{
  "n_layer": 12,
  "d_model": 192,
  "n_head": 12,
  "n_kv_head": 12,
  "head_dim": 32,
  "d_mlp": 768,
  "vocab_size": 1113,
  "activation": "tanh_gelu",
  "norm": "layernorm",
  "norm_place": "pre",
  "norm_eps": 1e-05,
  "positions": "learned",
  "qk_norm": false,
  "attn_scale": 0.177,
  "bias": "all",
  "tie_embeddings": true,
  "parallel_block": false,
  "init": "normal",
  "init_std_qkv": 0.0355,
  "init_std_o": 0.00513,
  "init_std_up": 0.0355,
  "init_std_down": 0.00363,
  "optimizer": "soap_variant",
  "lr": 0.00425,
  "lr_mult_up": 0.676,
  "beta1": 0.95,
  "beta2": 0.99,
  "lr_head": 0.00609,
  "grad_clip": 1.0,
  "warmup_steps": 200,
  "schedule": "wsd",
  "decay_fraction": 0.775,
  "decay_shape": "pow",
  "final_lr_fraction": 0.1,
  "batch_tokens": 32768,
  "seq_len": 512,
  "doc_mask": false,
  "train_tokens": 188100000,
  "steps": 5741,
  "dataset": "wikipedia_en"
}
Each number is 128 + 32 x the weight over its row's rms, rounded and kept within 0 to 255. Layers, rows and columns count from 0. Numbers have three digits each. The size before them is the row's rms in percent of the matrix's.

# layer 7 MLP down, 192x768, rms 0.17, rows 135-191, columns 0-127
100:131113149108096133128148139103127164156118105133132161120098127113135089144142133149155131106167163185180123106188140123162136186131133106103131144145126083097098172096138124097132089147125076089167152086147081144155135165118145099171126168097105167084126179171122187117146188051159143124182162077150156099090116119152115117101117095119132159104091130135094092087105101189104145133153
098:115092098084097148081140099116136063143139141165121141152097174165135120094164121108144134178099163114152149143112133106090121069095137168129155163095169074162130119151096174137156181130100078187118181099189154113123088097147105144147044124113151123130125100113171169138129205046095115108122096187099067140139120139193129147115134130130111135073142167140146156104139098096153134155120
104:109147110146095135111199160111165149156139126159090126112118140102136107144132159123160097072164140114159091098106111091078019137150135094112134147148127094166144088167096103133091097122136070175104142139089113162099095136132164092036144122134127092148115075145130125109161141183103130075135123165123125058125150135082175111067191107060150117137077178107113184114178097113169111138131
101:117089108118103091127080135111092169084090189126139154095114161089101173103155113156159147165126142152131161173123105149177084157158121087082127116123094027162105174129131168093136121056148129134139181123107142143120153141082149154166117061173134128113208158104105134133069176089100145099096052113143126151088170152127152141114172141114071163159158125086136135122152132160109112107136
097:132175169100075068117112120137154049078065110085144139138094142150173179176122133106154175129088158106153168151141185076198122151111158171172146156114128084125129142101122164120072186106166137107128145162122131083094135119080112215107123126114124094142169077183147082190161165123067174102164122067139123094094147077159106181106201063121166102200127146111151122186104118129096106106170
100:090140090115132078140136210165144150151126149122138124131141189141123151120113119147104150193168161146134103172106056142107166147156167133111086109097133173066135136117152059145147090125128144134154144150135133108166115112151068134173135118103138119077135169070126123091089144166212154171102087101114123091123116124118158129158095095169180111131147097170122073170109105097174057119187
102:123092165117102081145112139106174176090144088159121131148122158176110096186130134069120158142187097134129207180087175136146152065199098153176153178186205128132115097098147158135123180123111116120162127174068159175127165114170076114183142153101131114151168128127128117137097115114070157082109121110169081151077103113101156120167118120149160102159137120137124038167125073139123156114158
102:116131107101160139120141157088124139149152172208155096084124093113073112098120124108097117140116077150139129134121108123161130149082117099138132107169090101075143124136161108106164094111145166135131125153125191167135138130184102224149090094184110072102133107168159131170236119154145114156128154119140120130131187132088066142191161166036185170140178102190144080144140039160143154131118
103:160096107199056148129128141082119146077099121106124136095152098151112128175068103067121099084141135124136123144079126120162168111063140144142100103144128080088053124101108135125163108144169124083112114122149140187181156134153106120101106145133063137055123163156111157127128157223123083163124106136132084135160144155149109118100120144157129118132145149081125085094135151128125169134136
094:097208133138133143145145080128132059098183106140161147158156096210123131122174143157174112090103165147193102154106114090085148116168156187136106142166106164131167140128108094171121157107130150107160099155088181070112143107088161140112126128061081131143132118049120125140107107097132168182073130146151143147084121144169077154141080125106099165165160142182113142098120152143093132082153
102:148128111122183131180096098140106130089157136105081109142106086128137115152197152129064104113094171125074209103123189149145114077151168119067125112157146208102122147073125100067076103117118116213128094107129159126175139129119117138053135102132133162152125112140075191137074133132139201080117186132076117161123154162091199166132083150099129177106142129124099131079095082138135148189099
100:194142185141128081117108144132114108132098155179089095113139084053121133109102061153089188122137148140132137171131132100106099129138152119126091141149127131183125085083078070137168106092105101158129177128120196157172091127147114148154161135129100116086143108074123093153155158101133141148170087124140127097100165151181122124187160092133114178132154176125170149148123132128101085132146
096:123130124139129110162094176157114096088142112169142128095115129135103079149114105124156188104142120132129106131129135167129095124137125075106143118131089128082106169135171140155127157218179172093106157154140100125133101164150143101157175102164187178117176131156149130105157111178074073160201149186129128175085145093128100136100137129050161169135153102125052212118169152150139111142089
094:106136105120145165181157112154111123180135148139132108143122117129185172086135118077141170068137129148154131107073085116139122116138093121164089141107116061123174151172139067133175172164183156112084096167142166123124095123149062098105099174165163149105129093150143119108165104122092158137189080113156093159205159170146115120155140120141151140101154091132126188133115128114177148112179
095:111128064171110111143148135147135099118143113088084137126160135119124174099138139125219118102144110155142117107123118089108148079185142150128191086130138162134134111136166100108130114087144173135164136141057164127121110213086077174142111145109196122151169054134138148169108129172148115178150105107155118127147111140083151146189099106066164132167115163106109118151119158147160175127130
099:124188156180088118154096140143165204103090201198148169129196184147073134106142099143164158136094068148177161111178170104097102122103125080138123018112132102136118141141066144107105142106124095114135151131166176113137092122078185153126124096139144125158104117090091075138128133129160131110114147157121143170142186069073115080125096116126102137135159119161135118144107133137129129131131
097:204141120117142139217142139097103117151121112151076110101129134148153105106163161176113080126146139161205146102167199095108130129086148133059088153057090159108075088133148119147104148150147108185099092139099089084092145121083124102081158145100119135120120108104115168130103177106144135142101144144143156098186127154119121166087120103197059136104071070163178144104109069138104128100142
112:097076139127141124100081127119155117142077136066160169117105109126146155111139148136198131082088146134133158124090168078127154107127093136092119104104114013138087140086114126130117097158167122101138067122112136102148177106161086108122158123083121145165219121090118180113199105128093125099157136155131106120092161114122123128151131116129179166138127144081101029198145167069114122165195
096:120145138114149137135114151146110134114106131189123153137132144142108147124115161156122147124129094144058145065098131117149111113033123171108147148108122125064118118144144107122092142135091119120140131165097138116122132139110124094100199101139142139112140112181108083204127129178127112074193170129169117117079088174035139077069091055134078106052120184042140102132121096132160119120145
097:119131104138156120160126113144119177111122098215154102137093109116166085077119184149086072092145133075106145106102125098172132094098132064176117091117104080203095117164115174159167095137136141167155079135088182086128146131134112133138104122142080120142165097084164115165040140137148103073125163132163127115115144150114123128079162174137072122137108055143102119089144145089133129150117
092:092106141118104187150124184132120110121098141178118133155160103118093127140136142084152176104119128186086115074127105117114113179135079120129104122141130113174133194127123168139128116093120156114096100159123151154125151144105175102111121142108115166092107133156091140101144113127136103112175142149117120118153134086114114119133102089095114130143129028084152116137192088088081134166139
094:099174143120100116118133161127206054070120120159097109102108082111074073110084133168122120139170072148092119084145149161135126145101104156143125174091102135083145134103130160155117112146158092073162120152137166148098085087104123103141123113039097110173108050113157107172157114102129131089114149085171110088113138131131112142140131119096097182104155147130120094180162118088110092168084
103:051140113088114078130164192126117092101145126121189154137163156183126106131175115147146145138113102207136125081125140077140136133150112129102196148166073154146127102112143112151132114096132160095103109116075137061139165067137092178133122129110116181123135123135069121089177132120121184174179155160134147139101087137199178136129156102118098167123113146155070159120151087091069120137202
100:098086081131183141148099079170111116146097148138118119060112104110112127122124088100098074154162116148092089108078161126110143127143088110102150097119160093125127086071122086115167192136122095111099104087099123157158156101143149105173169093126146101168096139149138113141114099130098175112118145110096147151114097149085074110127111142126154118095173146086100080098095041135051144105135
100:183065109114126142082137092130180133129126124162122162104082153143112194062140154087144133118122128131156176162082158154108153127119197140165124120168131130121111136105146085117120114145132085070142066116164172101118126108113131205124145083141143116131126132136123196112173130070105120169136038100101149114098080180156111137135114093120092110123126129111102150104140064141122123106108
098:104124134132156168165191148124148115102131100144108145196118150092130182107153149141104207124139074140125130128110160183153164144141119157193110146111145114108122143107069055099135146123083130083180112115158158156135120121168093114188152078104182131130110130093148046111128089120097117145105139093162091136157081153128122195175074088095226150120177121153151105130175169136155139146164
098:049124084149134089133114109110089129102127151148092140081129150145082097118139102182126090128109167055185109154209136076138177159156092146152081050126169134158142103139149166088179143084112175122134086083142160154117143137041136126100067109135148116137126116096121121154088108124144126106116065164118169139102173096147046153132139181086062183224178124100135112109081148157095154107097
104:047165114121144155179149203100145061197096151098104157175070129161141168104125155107144166089151112158143081128121178121159114156148145114111208123111090057148114174172134133169132112067140126132127072119095110121118092164191153169112132149132151144120130053137108178177167132162158130117045113123141123118111095140128113087110170104141098182112156108144132064130096133110139116121098
097:105158127160138193157149119123141092119101124153163131172165125121107105130188126140189074084093113089127123140214157163117102092165118076157164126141132160130135177160089143139085134207054083160185090109128146152128166142092157096147104159188079063133105170143123138128152140089114145176154174115158119179146123111085136131160105150125120130083128115152149089096191125192163133122091
100:170165103078126123104092112125136152071101133153142120139105168137079072101075119118136117096118142091081136053146121086153106118086102103163101104148075078073133113103112155104117117168136141123134078098152144125174076109146180092214131141163112138143113088057092164110145127117160116133161141143110185126163106116187053184101155126111151149196115079137091159185121095105080110140185
099:128096149144117111137103134144086119130120115112187128126102128119097135163166086119124104135102087068142165158056153122071124131162088105124103117062125127116160191126099162122169192162158173136081121115102085106145135144153085116168106111084137153138132118127138145115126095064134102145145175173163125155044088116135147133146103124132162173125196106138107129143100168118119146114171
100:098102107180157134073128173134152144135091106113104118093186139106068105145117095049175124232080126126212130107160110098146130137129164088011162113156084135144165138104179148109118139146068132092064148119146128085142125125129135142187107074201135115128107084122207094109161106156102134168122160118172163131150140201124123126106124111132104119131100199111105202152131141156170119063113
102:122091097049115127046125093110097149144123152175152172119151111140085180132098116126070138172134096092134090148083139109067053123122096173132165087093153104094134127139119126114125116170138179161083054133115110143097145106196090129164130091106093141127120106181093107099130074094094117120085120128126117178104146124113110144141152067124104135175127103006163163079138141139156127071137
100:172138139110105187103097065125086135103132077099084143160214090203105180084110039138182151153202097155167089165171127107104141082092100096087086094118159131127101120121151143119168154131072147087152161143116072102156106094108086143146159155122126118149139167139150117066132104085123112130168112105124131142166137098116089141141154117122118089116155083090099104115087134114126112148054
099:160172087218130148103193127093148100158144141185075150124117158143150164157157138143137151141121124117128152162117070086146135106103066151138155117155112143153136125134092159158167149081131081155113104144135118100101142141140109163134132123182103135112160196114178128123141170115136141111153126112168081135163143121103106134108092136113159099085092099108191118096104136097076087089109
108:139145107147118063128124189117164109104131141144142143161163107100138132135140120087128109168196147138105144125122172062116139082124085121130101171162141143089166071145102090133155134146128143144097083122094119146096129111207108049124162071026167067052134123132085076152116076114128146139101141129130122132158148129097098133113143081149148091148108095095144098082119110115080179104134
097:164129083108240175112133113126091085094129130123093182148154105126159135151162135154089120141080078053173152116093160093092084126104121203157090158044127136090083162078102098147138113116156159160093163150160112179126135066170170084143099120091141151165176130092107176136137125156080095153086171115171108083181156095118071125124163175094139122138120118093085108141113106138123125202074
100:157139117141136102096162135182130086139122113072113168143108138106104055143059146123105169121117120106111129087093115150164191113133142138158109091161132150122122108146122185148109084085137130135136125158091157157168116134117116103157141104169079112139122107145155103130108144108204142107077135189181158102120166123130151086123114100127114142218058135091142100150060104119153089134136
100:166096166128136118184128098071112129153095162115095113162164127137084104170079142163118161144122159124141106113146134109102105146160118098157136153127084116141116101115130143094149129130147147072144183129126116112131120126110149209114082101078112118215085131132082101128131134120161092158101120136093116054152080168139114089189126129132033180133208171135124151129120104167153111102148
102:164141194145095152132140099123098065139128128112139146125135098184156099153095171114111177161073151135152077097115109108129094168132113155113075165180140083142086127056138132121103134142104150124120076202139069080144129152116125144128068117108168147133145151104083164135135108158136159084082165076118105132161137180115087142122135132098140162105101126137120172100126092095105127146121
097:113143043099130098144131113113111130129139122120134201100115073139109154110127121135133155090105134163074103164114143133149170139110168096127117167118089176131124170082116128107156106097151150133117131104086153067139166137151097127070216099169071090110129135114043078182178133057126160096078170107167161118079157120128102095133127130105079099092131089123095074041103139104145073145127
094:145102146144082109156064071112157133114139073127139181121188127107152119144209155155130144137131128096121062117145161147107165126091098092127116097132096195127127166127198149136138144181091134126160062178124121087167128139085120195120129166150134113161158126111134135117110076122082150173149134082109141158183128155170093153160074189134123164109097142116110121115157082081169125110150
095:162136145117139107177096213171076165119145147171176179100112135141105141134154099137084139088088180139131135131089129091129105133154111105165104108085077102155156148085146143133154164151100198130131140123114100156127166094135158124129185154099147089151095120137152152121093049098124103129138092053139153079067181166054100115118166123168103088110099068109150170100065104146156056115116
095:106079170120125162163108122185115106100126137176106106097135134119139127165118098135112115132082083118076132139105077123130122118106140130135121151112169102160091100154118125110129108115106147114095109102084151125098125158136094129091144170111099129116141169075151148131179141080136168155124117130069168115125079134119195117141160129099154141155119175108109064137154162111189103081105
100:128120138128065166103055060099126146149163155233154129147155147148118112183099113115103088104097121142111143111140129143108131136098141118125119121096122103148152149093158130066179108159112142141159138145125147139162143138080103144134090158120134188064124135086114142133121164076130083212130150137137088108105123143115138154215060189140143112104153144142132082147122134162180155173145
109:078096101134102104111093064133152116158151193143141120089143122182147145152176108146138112177110132100177030164098123165137153133102096110156109097108132135095082131135113111144147134090130184189077125128161130202112151137078169137093146136169100113112133116074096096154148054122129109079072097103169136087140162132140133159157137142114090139150196138139119069147127126168114164169129
101:172164133071175104095125114141125126110171066132145130137137132133145139162091149081093138166142148160203113107141132120160123062191144134109074168016148129153165107123110117158156125122089134153153147132176175119124156135074093075045110143148134150135163091156117107112091146212092116115126105112130176065129084207051110182127134061134174191114140157119108124137126128164112134127121
102:119108076165069110130140179188081113114104133109164124111123110092136138104157135093108084169148126105142186057095107102122073118159146117137133100168140128146098130094164121123176202130192135099040149121130096061146116101106122140118092166133132096148121138141158151113093109141109085138141161149146119101133099120184160134104094130107120079087135115129100128098103091163172154141112
100:152116104162154162095124118198099157096089129045157125138148145161105160071165199157060137144134164090155147161129116190140134137101114083110073136137131106141129100057177148132094098123161113173132092162155146109137130121200137128076146100182117128165126137132122117119063140183055130132083146084106201114132106113137120096125129164099138178090161093075138120164134116133141146093137
099:131131101106127182104092115207139165166124094104156157088099151164144086134105124151080167133123137120103176137118124096142239113011191138121167109111175076116117129073089138113117108099169151211141105105133188086089108148054112109112102115183133172157145151153134143139124144066142107126117148191132107138151155115126131089148040127148126130137142134131132088084168141150118177158142
099:051123182090144144145167100138157128105143143148129158141112104110176141126164139125151150138154156137115110133146131150139121129073114114104169107109069099105109127093097137129108136103086094122126129149144141142101150152165178125091156138137139173225078177159164113104177096108134089152165146085107167142148085146063165097107119161189157128110172087158205164151129163119138109119150
106:148177155127193128168147088135096149118130119148201127158146178099189065157094151143094156110103163117120127120122056140159065167087127141123137120048128090074150129138109104136096109155106085128120170139120147168130121104181119159119118130127127134182098089129139065130122154121112092145191101131125082097144139140112139114136120104115098164102101095125132159129073103160146071075171
106:103104145148058156136126117131120132145093158139122098145092100177085143075052133173114140170171133078167079110082181086108071137119139126128148093094140092180111126162103184126085135161156121075160145084117133199120160146088129136146126169189156139125164121163169105131054169152124165134153122101087140178081066058139078150076128218131026043084177154111129126132147154118118135093135
096:138119128116113142131116124113167020160111093205184140124148069105136147101110168129114173099079146122131176140103146136138165121148158136128151165135160116183149120138143075143155186156159149062140103158166141185092122105112106184066131144152166159155103152107153146153159106163172133072116108123120174097123137136124122091144160182169190147144135179074092148169108134108144142110090
101:152123142148096132093109149121151186119159107104095169149051157179116145096116166120186158186090122166161104172124137087144115151131066145103093121106052097084116128123078169160150122133046119154096176149148100094179149117119137129137113126108126104138137102124137104129185065170137173142109115208150142111161154085164164151139141103128131164091086102143140093132114124140120123168085
105:135128183167134122134140140157207172152149074121084178146139169148136103163086118114090129143110168150094152104154114155165180127125117087181064165109155131121159146068171140174081158129146090072077089177159132084175091073114195131118134144194084135195137177112132136093154122138128138161146233148165065120212085080163160150138118132108162162177181106157143102140183090080175125081187
098:159115147116079110125167092119119120118135109138125138117107099167109115073136154113123118137173208158140145171053138101145119102085141123098107087158091153183111179136109145126131075177212103207152150127112127088101159166116157103147179123106104071078176189111086112147150138133120087139132111117169155143056156138102163113115077157139134125141187124116101143098131144085160106112132